Part of a small language model's weights.
Size: 9 layers, width 576, 9 heads of 64, MLP 2304 GELU, vocabulary 28096, 52.1M parameters.
Training: a variant of Adam for these matrices, 592M tokens, 4513 steps.
Each number is 200 + 30 x the weight over its row's rms, rounded and kept within 0 to 999. Layers, rows and columns count from 0. The size before them is the row's rms in percent of the matrix's.

# layer 5 MLP up, 2304x576, rms 0.0302, rows 11-83, columns 336-383
103,180,179,193,226,206,200,186,218,231,216,205,233,193,180,188,152,257,167,190,146,203,201,182,155,177,199,140,221,229,180,244,191,155,235,222,155,191,210,149,181,226,188,205,158,229,220,178,202
100,171,192,192,186,228,211,193,228,184,189,190,225,214,189,216,219,217,155,252,175,172,186,209,178,210,210,167,206,183,285,202,168,155,160,195,218,176,178,210,169,188,233,241,145,212,211,178,231
095,246,181,203,196,208,161,176,256,193,164,212,165,198,187,203,197,231,232,165,248,176,181,228,230,220,205,169,248,154,248,256,134,181,165,217,191,213,168,223,153,191,225,196,197,170,193,200,185
093,237,226,195,131,197,219,211,222,198,208,229,194,271,159,228,156,193,229,205,217,187,141,182,150,252,219,108,218,229,233,210,206,147,215,217,212,231,270,170,191,208,227,226,214,170,186,203,254
099,251,185,213,173,215,197,211,236,253,177,248,232,234,260,173,176,235,241,218,120,206,203,163,196,239,200,214,225,141,289,269,225,207,185,207,163,207,215,196,201,259,197,173,173,201,241,151,188
100,180,195,218,242,172,187,234,225,254,167,176,209,163,216,236,197,237,216,233,260,167,260,271,225,235,275,211,206,191,255,212,147,163,222,204,176,221,163,184,201,214,130,224,164,185,238,209,208
105,163,190,194,183,214,182,203,212,206,156,181,212,231,152,182,205,198,187,228,231,192,199,203,170,218,173,190,259,138,183,216,201,233,231,234,181,209,228,154,184,235,193,166,224,203,201,143,201
100,206,212,175,256,179,194,211,217,239,180,163,172,170,192,190,232,211,181,218,197,217,228,190,195,255,169,276,227,238,232,164,223,158,156,241,213,212,259,154,227,247,223,157,184,223,206,266,178
102,197,153,182,224,226,157,207,206,245,188,177,182,202,210,208,176,168,179,252,210,251,246,237,192,161,196,223,200,171,211,198,152,189,141,189,160,199,242,159,158,156,211,233,200,231,213,136,204
099,211,191,201,153,165,206,167,227,167,174,203,218,168,218,227,207,212,243,203,204,166,225,212,187,192,211,208,213,201,196,214,193,226,200,251,165,145,252,182,174,194,199,188,182,197,256,193,244
100,162,190,220,215,211,209,201,175,205,183,189,155,233,193,236,258,214,134,226,168,175,206,171,190,149,170,175,211,220,241,206,207,227,240,200,198,188,184,149,225,219,212,238,174,170,197,216,188
103,200,210,253,174,209,202,205,235,185,254,153,215,192,225,199,241,165,254,221,139,176,260,175,207,216,136,202,256,130,159,177,205,197,215,187,211,204,209,189,148,176,179,237,207,163,231,225,194
099,235,218,177,144,198,238,224,175,190,192,141,242,236,218,169,188,192,180,213,198,237,192,227,148,209,151,193,202,192,225,222,180,185,213,169,205,183,160,191,250,179,228,230,211,159,237,217,196
099,233,178,208,235,208,176,176,200,143,186,201,173,187,215,191,192,257,193,267,164,173,197,257,210,183,221,153,197,216,246,216,203,208,230,171,185,151,199,184,206,217,213,162,212,161,231,205,253
101,215,188,181,215,203,190,217,156,186,185,173,225,210,153,194,132,179,194,151,183,166,183,167,161,191,172,218,230,217,187,234,179,153,191,237,240,225,256,215,164,180,226,198,203,160,188,268,162
115,202,208,178,143,200,234,170,220,242,210,210,170,177,180,170,232,222,276,218,158,243,177,249,200,168,176,194,193,187,302,209,201,197,183,207,230,137,208,180,213,220,261,201,198,192,226,167,200
099,185,149,217,219,151,228,207,268,194,218,190,222,183,194,186,139,212,249,201,209,210,241,230,218,195,176,223,206,217,195,190,178,194,179,206,205,212,199,208,229,178,239,162,229,206,223,209,173
100,176,161,253,203,163,243,176,159,237,233,179,232,220,191,199,206,214,155,177,178,246,192,165,145,170,226,222,233,202,214,250,222,154,182,227,198,201,189,171,240,157,169,222,222,185,203,214,213
111,208,152,233,225,197,212,195,185,190,159,205,207,144,224,182,187,208,188,219,197,250,315,218,146,190,166,226,136,188,218,202,168,163,195,228,207,177,209,205,231,200,263,188,243,205,240,213,198
094,208,214,207,234,188,170,257,269,219,170,112,203,160,176,169,169,191,217,218,221,136,194,214,201,164,210,216,204,178,194,213,201,169,230,163,188,209,165,147,207,204,231,210,161,166,212,184,220
092,241,241,206,225,195,180,265,305,130,206,206,195,188,181,223,193,219,197,182,195,165,157,218,189,211,208,190,211,228,206,252,222,164,228,196,141,125,219,171,178,163,246,232,161,238,244,233,202
102,218,221,224,217,232,187,133,172,171,197,161,208,202,183,228,197,156,157,258,241,193,157,170,166,176,235,185,232,155,201,183,173,187,174,234,186,179,242,182,207,238,220,203,199,117,186,192,240
099,213,202,154,226,236,221,204,203,218,192,211,191,237,216,189,201,172,224,201,186,182,192,245,146,207,186,168,245,236,231,230,175,218,131,156,129,203,190,216,212,244,188,171,180,212,239,166,181
091,247,188,259,209,191,206,230,204,189,166,213,211,217,203,155,181,227,199,198,262,167,151,236,229,193,206,224,204,236,261,200,170,207,239,183,201,161,267,212,177,163,218,210,168,197,159,209,172
096,196,144,209,187,211,234,228,224,190,185,199,196,236,237,178,233,197,245,227,194,212,190,270,156,218,171,249,195,203,209,158,203,159,233,220,181,194,221,179,210,220,193,225,255,227,193,197,218
095,211,204,189,214,233,221,202,214,135,202,154,208,229,140,219,187,223,144,166,163,137,205,204,208,192,231,163,226,233,193,200,207,239,183,206,168,208,222,153,161,166,227,212,196,194,198,173,239
099,193,179,172,196,239,143,165,212,205,177,201,196,203,263,190,167,232,236,224,241,200,252,158,145,212,165,172,150,187,240,250,237,210,174,189,198,102,198,207,193,233,212,213,127,197,207,237,158
098,176,233,277,194,220,154,172,189,184,240,122,211,186,142,139,196,189,236,216,182,200,209,233,205,176,146,148,194,179,193,261,247,171,206,152,227,199,182,195,185,206,188,208,230,231,218,222,187
103,190,187,169,200,186,187,185,230,232,249,189,199,258,169,148,159,164,188,268,217,189,150,183,213,198,206,244,193,182,222,205,193,178,242,225,201,191,221,169,223,217,196,206,194,227,206,221,204
104,204,203,214,162,218,218,190,205,225,197,225,192,205,198,225,170,169,140,182,216,186,245,237,211,234,202,213,190,169,214,203,236,165,160,164,192,214,220,184,207,224,191,237,187,215,238,185,182
095,177,190,200,225,222,216,246,196,190,148,150,156,189,150,213,150,154,230,223,204,201,164,222,179,174,212,194,143,240,230,224,198,183,168,184,219,195,193,173,192,186,214,215,195,217,208,226,246
100,198,227,194,223,222,262,192,240,206,201,201,222,217,181,210,185,234,187,202,162,239,179,175,225,170,158,206,206,188,181,190,231,210,254,239,230,158,213,205,213,197,228,191,193,214,171,185,244
095,183,248,189,244,184,212,241,142,245,187,215,176,222,160,135,203,183,191,186,261,199,165,197,185,207,197,212,195,180,203,198,212,153,173,240,151,174,231,172,216,212,171,257,247,197,228,192,151
103,185,190,227,194,253,162,210,235,211,205,120,146,187,188,150,185,149,144,199,222,190,230,189,169,226,214,186,181,199,214,244,161,153,242,190,175,157,209,184,251,211,197,241,211,193,182,235,178
106,267,164,180,148,188,158,155,196,148,212,164,254,198,245,116,201,224,238,244,184,163,226,226,150,191,154,201,189,218,220,176,221,227,182,211,206,178,219,217,200,205,214,205,217,199,212,253,224
105,234,208,191,191,175,180,202,221,214,162,226,163,210,167,138,217,175,207,237,207,195,211,177,208,171,109,179,254,167,251,234,255,227,228,169,139,180,214,164,171,232,166,159,214,217,185,209,225
104,230,183,257,219,145,220,175,181,217,239,192,200,200,158,189,216,181,201,213,161,210,207,176,188,244,189,231,204,190,214,220,168,155,240,171,212,189,287,206,184,168,224,192,220,179,258,222,188
103,218,176,209,186,166,215,147,161,153,213,156,248,257,231,179,188,215,226,244,183,233,208,171,200,139,203,201,214,190,260,217,224,180,187,213,199,113,227,207,229,177,230,199,221,167,184,208,248
107,204,195,216,192,219,148,202,204,229,170,224,200,217,181,211,204,232,189,204,159,227,220,165,173,157,154,188,256,168,214,225,206,141,204,213,151,164,218,186,186,240,181,197,230,183,204,209,155
093,205,229,192,180,206,163,154,180,205,249,150,153,217,166,158,221,144,204,209,187,199,154,203,130,201,183,194,174,198,226,279,244,195,157,187,204,144,241,219,157,209,236,231,223,229,216,208,228
101,207,218,209,214,189,219,180,198,225,160,196,217,224,214,182,197,173,276,214,184,170,224,248,228,230,170,162,176,228,127,227,270,144,217,194,195,229,250,238,195,199,182,177,239,242,190,127,217
103,152,204,158,198,199,215,180,218,225,204,191,222,263,175,192,173,224,164,216,229,230,223,207,243,192,210,184,254,219,210,215,226,192,200,213,211,145,212,180,245,168,259,205,215,211,236,242,237
099,285,158,200,211,222,213,195,157,203,206,165,222,215,173,186,225,293,230,209,217,111,247,238,205,253,212,162,241,244,193,277,186,155,167,201,228,196,191,229,219,226,213,194,166,200,179,174,205
100,192,203,193,189,219,187,201,229,235,142,210,190,222,236,217,220,245,188,240,242,221,196,227,182,192,132,188,242,200,279,197,252,211,181,196,184,183,171,169,219,208,216,179,235,177,243,224,202
106,262,170,148,126,195,173,203,221,173,183,203,190,224,193,141,213,209,202,210,221,238,203,250,178,220,181,193,233,198,207,217,236,182,199,178,166,150,210,133,222,143,206,258,218,168,248,236,207
090,226,188,221,193,270,247,149,147,194,166,159,162,175,177,235,198,285,181,197,201,194,291,160,206,158,178,238,199,192,206,199,219,156,149,184,207,211,194,216,237,196,204,157,200,184,206,217,184
096,159,154,184,190,229,207,169,171,223,176,201,189,240,195,235,149,200,199,165,227,146,169,198,141,240,212,198,220,165,228,281,178,229,199,246,239,200,211,222,183,147,160,222,220,162,229,187,225
098,204,232,257,188,260,246,218,192,247,220,219,166,194,111,206,186,208,210,239,239,223,182,178,192,212,144,193,256,211,230,208,197,179,239,184,169,240,247,188,215,180,180,158,201,178,198,235,214
104,229,179,177,200,205,194,201,203,196,217,105,194,198,181,134,205,236,231,240,208,132,212,220,233,194,275,229,228,180,211,228,232,187,173,233,212,225,221,172,150,212,198,234,209,179,183,200,169
099,182,228,160,187,211,199,201,168,215,223,189,176,256,225,176,82,162,220,212,177,209,183,191,191,187,154,212,192,203,248,262,216,184,193,151,191,165,155,231,160,178,235,167,243,181,203,187,152
108,229,199,197,246,192,187,193,252,212,227,201,195,243,209,166,202,201,192,218,186,216,229,190,184,231,216,192,213,211,193,187,194,165,237,179,207,187,217,217,208,158,213,179,220,203,202,221,251
106,178,211,232,206,260,179,220,150,221,209,171,221,174,199,140,245,181,235,224,165,190,212,238,161,159,186,212,201,195,249,236,249,202,188,183,207,209,209,205,195,206,186,254,156,209,198,222,217
091,212,201,246,156,180,189,195,220,191,167,236,266,223,182,156,115,233,159,245,201,243,223,202,268,197,225,109,222,173,241,192,144,191,213,215,159,117,221,173,178,173,230,228,187,200,200,210,230
101,196,211,216,170,207,164,173,154,156,242,181,190,217,211,202,177,193,255,225,163,190,147,219,186,242,214,139,266,219,171,201,257,209,219,262,205,161,166,144,236,149,197,166,148,163,222,231,186
094,258,170,163,194,200,227,174,134,223,207,172,175,204,157,174,203,261,198,190,225,210,197,236,254,146,184,220,237,185,205,224,169,121,154,226,181,203,231,185,197,181,192,216,219,186,209,203,195
103,242,172,207,204,281,211,168,207,206,196,196,250,199,250,191,192,204,166,219,196,182,231,229,188,233,192,217,214,177,196,173,225,205,238,197,189,180,189,204,210,208,185,215,195,223,238,233,212
107,172,189,183,128,212,210,142,219,166,187,258,210,223,211,161,205,201,217,241,169,173,202,189,183,206,214,169,268,200,186,227,200,192,208,207,214,224,259,204,206,195,213,190,231,233,191,227,234
097,156,154,196,173,217,226,140,182,237,185,233,209,165,226,237,162,207,172,223,214,214,223,190,146,192,174,145,217,172,196,204,212,228,205,238,217,177,208,213,198,199,218,194,191,192,214,156,188
095,177,179,124,220,212,196,169,245,220,225,182,222,193,194,149,204,200,234,144,142,218,222,199,166,181,228,192,183,200,176,218,180,208,209,148,146,212,248,243,181,206,196,231,229,217,229,202,262
093,224,224,167,171,204,228,159,232,203,181,209,221,186,213,219,197,173,229,162,224,162,247,233,244,215,162,193,221,213,202,234,195,140,192,205,174,188,209,226,174,155,248,182,179,182,237,188,212
095,243,132,244,181,203,198,207,199,214,160,226,155,179,205,229,163,225,222,242,152,156,197,218,176,225,205,212,182,159,261,229,221,205,233,201,214,234,246,187,217,179,186,201,248,181,181,190,210
100,203,193,302,163,217,185,168,163,197,175,208,174,207,174,137,149,216,178,203,164,205,199,212,159,162,177,185,163,218,197,203,289,223,212,196,232,157,166,165,207,222,224,227,197,201,223,186,189
104,115,182,226,205,164,213,169,170,194,190,216,202,226,174,183,197,212,193,209,174,129,185,226,186,227,172,211,227,244,194,177,201,227,247,190,220,223,222,181,217,138,246,219,217,209,212,212,173
105,184,201,258,209,223,190,234,145,210,188,187,208,205,189,125,188,185,223,244,239,193,121,207,194,278,158,239,186,205,191,204,184,219,180,217,223,209,170,133,221,246,211,186,223,188,237,176,187
092,227,190,184,224,255,226,200,204,248,182,190,221,200,132,197,154,218,242,195,212,169,235,195,237,184,198,169,206,151,163,221,187,231,154,185,179,169,216,213,187,175,180,226,211,128,198,227,179
101,229,169,146,201,190,205,156,227,173,186,202,185,177,236,176,205,210,206,208,209,221,190,138,187,210,159,206,277,142,239,219,247,194,216,250,195,171,186,107,178,179,206,261,246,186,207,197,186
107,204,163,270,163,172,146,139,187,206,232,167,193,160,225,263,194,233,213,248,187,143,247,180,199,205,203,171,165,178,224,176,240,169,216,180,187,185,171,223,217,240,271,221,181,156,201,210,203
092,196,237,149,172,208,224,161,160,260,166,212,224,195,195,187,166,203,145,186,172,172,221,284,187,237,234,177,204,219,247,235,212,244,153,214,208,214,199,246,170,189,192,154,248,234,140,161,193
092,166,237,188,193,183,197,172,233,188,163,189,164,213,203,235,209,208,197,198,222,203,186,170,247,188,164,154,233,209,170,231,175,194,284,164,152,222,212,191,237,203,209,157,199,176,172,179,156
094,213,193,281,236,209,242,211,168,165,209,182,191,181,146,191,182,207,220,191,195,249,178,201,176,196,152,322,205,241,204,198,171,99,235,203,155,232,213,243,230,182,224,265,201,210,213,154,218
106,199,205,222,217,218,209,164,186,227,248,167,207,161,220,200,183,210,226,149,217,201,246,204,153,225,218,226,211,120,285,187,255,169,217,209,214,217,233,209,214,233,201,232,194,206,229,241,173
105,192,185,193,209,149,210,218,253,184,148,208,183,231,195,198,209,240,200,213,210,239,219,243,240,237,228,252,169,192,215,215,198,193,195,182,210,172,194,186,219,208,198,219,206,183,203,184,216
106,219,182,239,182,226,163,209,261,167,157,222,152,175,179,216,162,209,197,266,220,266,232,195,176,194,185,212,217,191,189,195,203,175,225,239,194,165,224,167,174,177,218,194,153,172,201,197,219
# layer 5 MLP down (transposed), 2304x576, rms 0.0176, rows 11-82, columns 336-383
109,179,199,261,232,200,184,186,167,200,181,150,201,183,169,167,165,198,214,186,218,229,246,222,165,214,195,217,183,218,199,192,196,176,174,141,197,205,189,207,168,173,218,212,127,218,219,209,215
090,190,177,229,119,233,171,206,195,228,202,234,205,233,238,182,195,217,202,215,167,206,166,178,223,225,202,163,201,239,290,194,200,182,226,182,170,237,237,221,238,162,178,206,202,231,195,240,192
089,218,258,243,205,150,259,198,120,210,193,198,175,149,215,206,223,137,179,200,208,179,196,204,197,201,190,164,179,185,161,158,226,160,199,238,228,239,181,242,240,182,193,158,167,186,217,187,190
082,172,184,206,163,192,195,242,178,170,194,215,246,161,200,177,165,144,184,201,166,220,215,212,161,178,224,176,194,184,174,167,259,195,219,186,201,241,195,234,162,168,209,172,256,219,186,200,197
122,211,188,200,216,238,198,190,201,164,254,177,167,316,182,199,190,176,236,233,197,202,204,195,178,149,133,152,207,235,187,223,191,226,158,155,250,247,207,214,140,211,135,131,210,232,187,210,217
102,150,235,144,201,248,189,244,191,195,206,202,200,173,210,193,191,164,173,182,174,194,175,174,235,175,181,172,166,209,211,240,175,257,237,235,213,195,214,205,123,133,250,150,217,226,190,217,242
106,147,152,263,175,185,153,130,192,216,185,248,219,184,200,206,179,257,198,222,182,245,219,165,203,182,175,174,249,230,188,151,221,212,247,207,159,228,247,234,270,207,196,191,247,193,175,242,241
101,197,194,203,171,171,169,190,215,152,294,185,160,240,188,221,168,212,225,240,199,192,189,239,158,214,192,163,221,155,193,240,182,229,203,177,111,225,227,191,217,191,190,217,198,167,222,203,225
104,221,192,246,247,227,202,162,205,194,214,238,158,198,217,242,188,188,199,243,203,194,191,250,175,262,168,214,225,223,177,190,180,150,187,214,184,142,171,168,206,201,184,178,213,198,210,220,275
103,181,203,225,219,206,125,191,199,166,225,179,208,238,263,122,192,113,195,200,167,176,202,198,211,186,197,194,234,180,197,196,207,215,199,129,222,185,183,235,175,155,218,226,217,153,194,183,192
097,189,185,181,214,228,177,193,214,238,211,187,229,183,215,214,173,183,217,173,221,150,168,149,190,216,213,244,180,235,207,257,204,202,155,163,210,176,179,170,184,183,209,163,231,182,142,168,200
109,149,173,204,167,198,184,224,174,198,228,177,200,214,194,224,150,200,236,210,167,171,162,190,171,176,212,226,125,287,196,191,192,198,205,203,220,184,159,209,187,221,197,163,238,176,205,242,181
105,205,202,176,245,257,182,176,197,215,213,284,215,231,249,216,196,183,225,169,151,198,194,195,204,232,229,188,184,188,214,174,212,180,229,216,185,253,197,181,191,184,174,201,187,228,171,266,165
086,191,200,253,249,242,191,170,231,153,208,239,185,235,193,183,182,229,224,177,192,174,241,146,193,195,225,157,152,222,185,184,225,202,195,174,111,189,179,153,212,236,164,270,176,208,181,200,180
095,172,177,195,200,222,172,250,206,193,210,172,202,177,216,140,249,193,228,220,204,198,171,220,178,187,216,215,235,188,206,211,211,210,157,205,198,159,166,202,217,231,197,188,235,228,238,198,212
115,167,196,178,162,227,194,197,216,225,178,225,169,200,175,176,225,189,192,180,162,190,233,159,203,167,194,196,191,196,286,189,193,188,206,208,236,179,199,218,169,215,185,129,198,232,203,182,200
095,252,215,194,179,188,218,168,226,186,224,174,204,211,231,185,203,226,190,208,231,230,159,232,201,219,243,157,206,244,188,209,248,188,261,201,226,232,185,225,216,182,238,203,208,200,198,192,210
106,213,182,101,233,192,214,236,196,174,163,201,168,180,201,206,164,224,204,195,233,251,206,171,174,191,189,199,181,235,194,220,167,260,250,229,182,200,203,224,162,226,230,248,215,224,227,228,268
113,237,260,218,220,222,178,175,174,204,196,270,212,221,236,213,164,180,173,169,213,162,191,272,210,181,176,202,166,113,196,243,213,204,218,184,225,155,205,210,123,160,171,214,179,184,205,198,160
083,248,116,174,146,188,207,200,168,195,211,212,193,253,181,242,189,212,217,222,225,305,252,199,235,220,259,215,201,154,224,284,175,160,163,186,232,221,200,259,254,171,215,179,206,115,161,206,202
097,240,211,181,243,161,195,247,234,193,186,234,179,216,194,272,205,215,187,268,220,208,241,230,241,232,222,171,186,147,171,213,221,199,195,186,204,206,207,217,158,177,253,182,176,183,234,206,180
114,216,192,162,225,221,180,203,191,146,195,250,195,192,190,270,178,269,151,217,226,178,158,228,177,228,192,202,172,157,193,247,184,151,222,155,167,202,201,247,191,169,151,161,179,189,198,177,176
108,178,209,196,218,228,199,172,224,209,190,194,156,186,203,217,223,202,201,206,188,196,215,234,234,197,199,181,157,150,198,248,202,198,213,256,181,165,219,183,197,196,172,225,285,201,225,223,242
086,230,245,156,226,253,203,202,221,185,185,215,129,191,214,227,226,189,185,159,203,216,257,212,193,185,231,164,174,189,171,191,173,207,212,237,203,274,178,193,253,175,186,161,154,197,208,116,233
095,205,215,232,213,203,195,200,230,197,202,224,266,182,186,184,173,212,184,209,179,227,180,130,213,196,190,200,208,158,187,245,237,198,216,187,191,216,210,175,183,211,261,190,221,191,206,180,269
093,154,136,166,197,233,146,229,196,196,216,193,190,205,164,217,200,237,207,192,212,221,228,166,187,220,194,175,200,168,168,205,260,228,180,216,210,177,229,181,215,192,180,203,187,176,166,206,194
098,177,179,245,169,143,181,201,237,192,228,241,166,183,197,172,197,142,200,202,126,163,162,207,208,210,223,237,211,215,192,173,195,205,178,149,216,186,176,205,222,200,192,178,213,184,200,163,201
105,202,171,223,270,228,198,186,142,171,163,167,205,235,187,201,179,174,192,141,178,165,155,159,203,159,142,245,215,195,243,234,200,184,152,174,203,252,232,251,202,219,218,172,243,213,214,185,169
117,138,170,205,190,174,147,211,224,235,219,200,214,200,176,180,259,166,185,215,234,191,183,211,270,195,232,149,250,207,208,238,232,177,135,188,158,188,199,194,218,153,148,187,179,191,195,173,168
093,215,204,215,138,203,167,179,174,200,214,161,232,183,155,215,196,193,249,161,177,197,165,198,189,198,211,225,155,241,248,116,242,237,217,184,210,221,169,228,197,156,223,183,164,141,169,174,211
093,152,183,146,215,147,227,107,188,230,211,209,200,193,183,203,175,213,212,202,181,215,181,158,168,205,243,182,210,188,216,221,221,165,202,198,120,180,258,195,180,173,123,165,182,150,212,231,189
102,178,237,212,189,162,227,228,182,189,209,152,226,211,212,152,186,179,245,188,226,228,171,201,207,217,196,179,140,181,244,229,227,248,184,162,185,206,181,210,186,241,170,172,201,203,223,216,178
090,152,227,187,191,182,179,166,205,192,130,217,221,236,216,177,182,209,172,212,235,203,154,181,205,133,219,176,169,151,225,216,229,219,169,100,245,232,173,197,146,198,224,213,224,270,195,188,206
092,235,239,121,208,158,153,215,192,170,196,223,169,206,166,209,183,200,233,213,257,221,185,176,231,231,196,182,180,180,208,207,161,198,228,180,198,161,221,160,226,226,210,203,242,164,225,168,240
111,181,274,217,210,248,160,199,159,232,188,210,218,217,190,174,219,174,207,187,183,183,190,200,190,171,198,243,190,180,204,212,161,150,195,203,178,163,188,183,199,209,210,187,170,219,134,181,188
105,180,190,195,229,203,232,225,166,206,205,225,273,163,179,212,164,219,141,173,180,281,231,243,193,252,211,206,217,253,196,205,192,211,211,179,243,164,208,165,189,182,247,245,230,204,203,178,214
097,163,217,224,165,199,231,218,164,194,193,237,212,175,218,182,225,154,225,224,175,197,249,222,203,186,156,232,203,209,167,229,273,197,191,189,183,183,191,174,190,195,171,133,206,197,210,218,237
115,234,128,169,157,223,202,171,164,188,204,188,200,208,221,136,139,172,219,175,186,203,194,203,172,113,166,149,158,162,227,218,231,247,199,218,240,172,228,203,166,228,220,128,157,211,212,196,266
110,198,205,255,147,210,131,221,201,198,187,180,204,182,210,252,208,196,213,208,201,229,198,233,124,222,194,238,191,207,200,221,177,134,156,228,186,211,191,168,181,198,184,213,232,192,203,212,185
096,236,216,194,216,233,177,209,166,166,181,186,263,200,182,220,162,248,156,222,124,226,233,183,195,227,223,223,249,224,199,239,185,193,150,151,234,251,172,176,197,187,159,231,203,193,249,157,213
099,170,196,186,216,224,226,143,230,246,254,181,190,224,196,219,181,244,181,238,202,188,259,234,188,189,219,202,203,151,262,226,197,220,231,244,257,177,162,152,161,164,245,238,211,208,243,220,158
088,187,214,188,220,170,190,185,196,216,207,239,204,168,205,227,176,224,189,170,275,187,222,187,245,235,228,190,204,176,164,241,223,214,216,230,184,220,201,310,213,228,218,199,194,199,187,181,226
102,147,213,221,207,224,165,224,174,166,228,195,236,245,178,191,210,180,250,222,190,183,182,201,205,218,214,169,153,138,183,191,198,249,182,224,187,272,213,198,196,224,203,200,225,201,182,215,158
094,204,175,177,197,223,196,230,200,216,229,248,191,178,222,209,200,160,222,199,181,229,197,200,234,162,198,197,220,175,172,190,164,168,156,225,213,205,162,210,211,220,174,189,186,191,190,208,284
102,166,204,260,171,199,167,188,238,195,199,226,232,228,222,156,214,213,205,242,218,237,241,228,216,188,242,228,219,164,176,193,143,146,162,190,167,171,220,210,234,167,157,171,141,217,182,264,217
089,251,235,219,204,152,202,170,157,147,200,173,191,183,240,170,228,130,218,188,206,231,235,145,212,251,212,185,180,188,228,205,218,171,169,217,230,180,203,213,162,243,190,156,192,164,246,224,150
091,146,213,208,203,226,173,254,190,235,209,205,230,201,174,169,220,215,224,175,207,210,185,183,241,167,218,185,227,172,189,162,192,228,283,199,245,218,251,185,186,212,202,183,211,189,205,232,189
095,207,190,213,152,186,162,195,100,194,196,198,229,225,232,252,236,189,216,201,209,161,204,232,198,184,202,185,217,202,187,219,158,212,192,187,195,218,237,153,140,178,235,216,239,147,216,208,220
105,175,220,239,199,203,190,216,181,198,267,201,184,227,206,205,209,183,223,160,184,196,251,224,208,212,151,178,242,158,183,159,214,159,166,229,221,248,205,186,201,77,160,190,227,160,149,208,206
090,148,187,205,205,189,231,205,202,193,219,223,222,173,207,182,193,212,220,196,176,252,191,167,204,224,219,172,191,178,188,176,168,205,208,211,267,168,206,208,191,212,269,184,209,167,201,190,240
090,185,220,227,181,184,270,187,165,163,237,221,171,172,193,146,245,199,143,199,255,237,193,167,218,216,224,208,222,163,179,221,189,205,188,195,215,169,215,203,211,164,144,175,198,182,186,203,186
106,169,198,190,233,198,224,219,174,242,181,213,142,190,211,190,190,189,244,211,189,214,229,200,152,211,253,212,220,212,172,192,226,213,221,178,222,203,167,189,240,203,200,182,232,201,192,204,214
079,181,191,153,201,195,178,191,151,225,214,257,221,178,192,212,240,221,207,239,91,154,192,236,187,198,207,209,220,228,170,176,213,220,206,190,220,207,182,205,170,156,231,213,173,200,169,222,177
099,199,226,238,188,245,203,183,195,247,157,229,222,193,161,227,164,242,173,203,156,167,221,247,220,176,273,165,166,181,204,236,243,184,220,153,183,226,239,221,132,174,243,204,187,221,230,219,204
094,206,208,203,151,184,200,222,235,156,217,194,179,197,178,181,195,185,225,228,235,228,179,233,222,215,169,125,215,228,195,230,259,154,162,183,235,157,229,203,190,195,172,264,250,205,263,243,284
103,182,171,201,215,200,223,156,222,218,259,219,158,210,214,169,162,248,191,233,218,173,211,210,270,197,212,198,192,176,221,204,232,196,206,176,218,188,173,162,216,250,226,167,173,274,193,230,233
092,202,171,155,209,209,260,179,175,198,174,207,120,183,185,219,220,260,175,174,173,196,238,196,193,205,183,185,222,173,168,182,253,183,146,251,219,230,228,189,242,151,212,212,261,196,125,187,202
103,193,164,165,166,186,196,214,219,159,185,158,254,223,183,184,200,221,194,212,183,240,180,148,161,188,162,199,184,208,160,216,180,170,214,207,214,179,227,215,239,235,138,205,179,201,170,220,155
091,209,242,201,138,151,253,220,207,199,199,208,202,207,234,223,170,208,215,224,231,149,196,212,200,185,214,213,233,203,199,173,234,182,193,181,221,186,221,150,218,217,207,174,206,212,239,192,156
090,185,253,207,184,164,177,117,219,185,228,145,216,217,241,192,202,234,175,193,163,251,183,216,176,217,217,154,222,231,257,260,219,217,187,192,162,243,223,170,180,241,166,169,240,253,211,163,144
102,215,172,194,203,235,198,270,158,195,218,212,201,155,168,173,203,198,186,181,247,231,239,179,198,176,201,212,192,197,194,199,238,202,157,207,142,184,186,221,165,196,170,220,199,235,219,178,144
107,179,222,182,185,192,162,237,204,210,196,133,189,242,228,213,183,226,204,252,176,195,180,209,170,231,215,199,181,201,138,122,198,195,198,164,207,205,150,206,212,201,192,253,190,151,186,207,249
089,207,214,186,195,170,182,188,241,195,173,203,205,198,183,203,204,223,213,215,209,208,213,222,126,230,145,230,173,171,207,177,181,155,189,190,232,220,212,201,211,189,225,199,206,218,214,198,180
101,172,244,195,161,199,158,233,220,156,229,187,222,186,230,237,185,250,177,143,210,172,168,184,212,187,225,180,233,199,203,167,225,247,197,166,220,218,204,216,260,166,245,187,182,155,244,226,225
091,195,180,245,241,164,215,127,172,172,189,206,235,223,205,234,180,214,204,221,211,234,223,218,192,219,153,202,184,265,277,215,219,231,254,184,189,147,238,204,182,196,193,246,193,173,166,214,179
098,163,212,193,182,242,215,235,194,164,199,215,196,176,197,205,143,227,168,160,122,209,268,187,217,190,183,171,116,143,142,160,178,230,146,152,211,167,178,141,180,194,182,165,166,204,237,205,178
106,178,158,207,246,175,194,167,203,129,205,217,217,256,195,208,224,285,170,196,217,170,177,256,228,159,174,205,146,190,215,229,221,253,183,199,241,211,161,236,129,147,208,194,178,235,164,181,172
099,165,204,220,212,184,219,223,193,152,158,140,188,207,197,243,173,184,205,223,192,228,188,180,187,226,259,232,179,182,169,162,197,181,135,213,160,190,144,137,219,146,144,180,237,214,175,200,263
087,207,191,194,133,200,154,183,179,217,220,177,186,177,230,207,253,197,211,246,166,204,169,234,180,197,199,183,218,171,229,214,181,230,134,172,274,194,137,155,239,167,170,199,189,238,133,230,146
102,207,154,214,199,190,207,182,183,178,211,172,262,185,128,161,166,204,158,198,142,204,243,182,108,220,265,182,225,268,215,185,234,120,202,154,228,196,251,226,145,194,161,247,134,231,220,196,221
110,216,193,206,159,172,219,188,205,195,236,227,260,182,224,173,164,216,123,168,164,215,180,185,135,138,161,145,201,168,221,215,181,170,200,222,194,223,179,124,227,239,201,204,206,168,255,181,150
113,176,221,186,239,221,123,253,246,192,189,153,186,209,188,220,264,207,191,176,247,187,200,189,258,194,225,222,184,220,139,161,177,191,235,172,159,206,119,195,227,149,189,229,231,198,184,209,212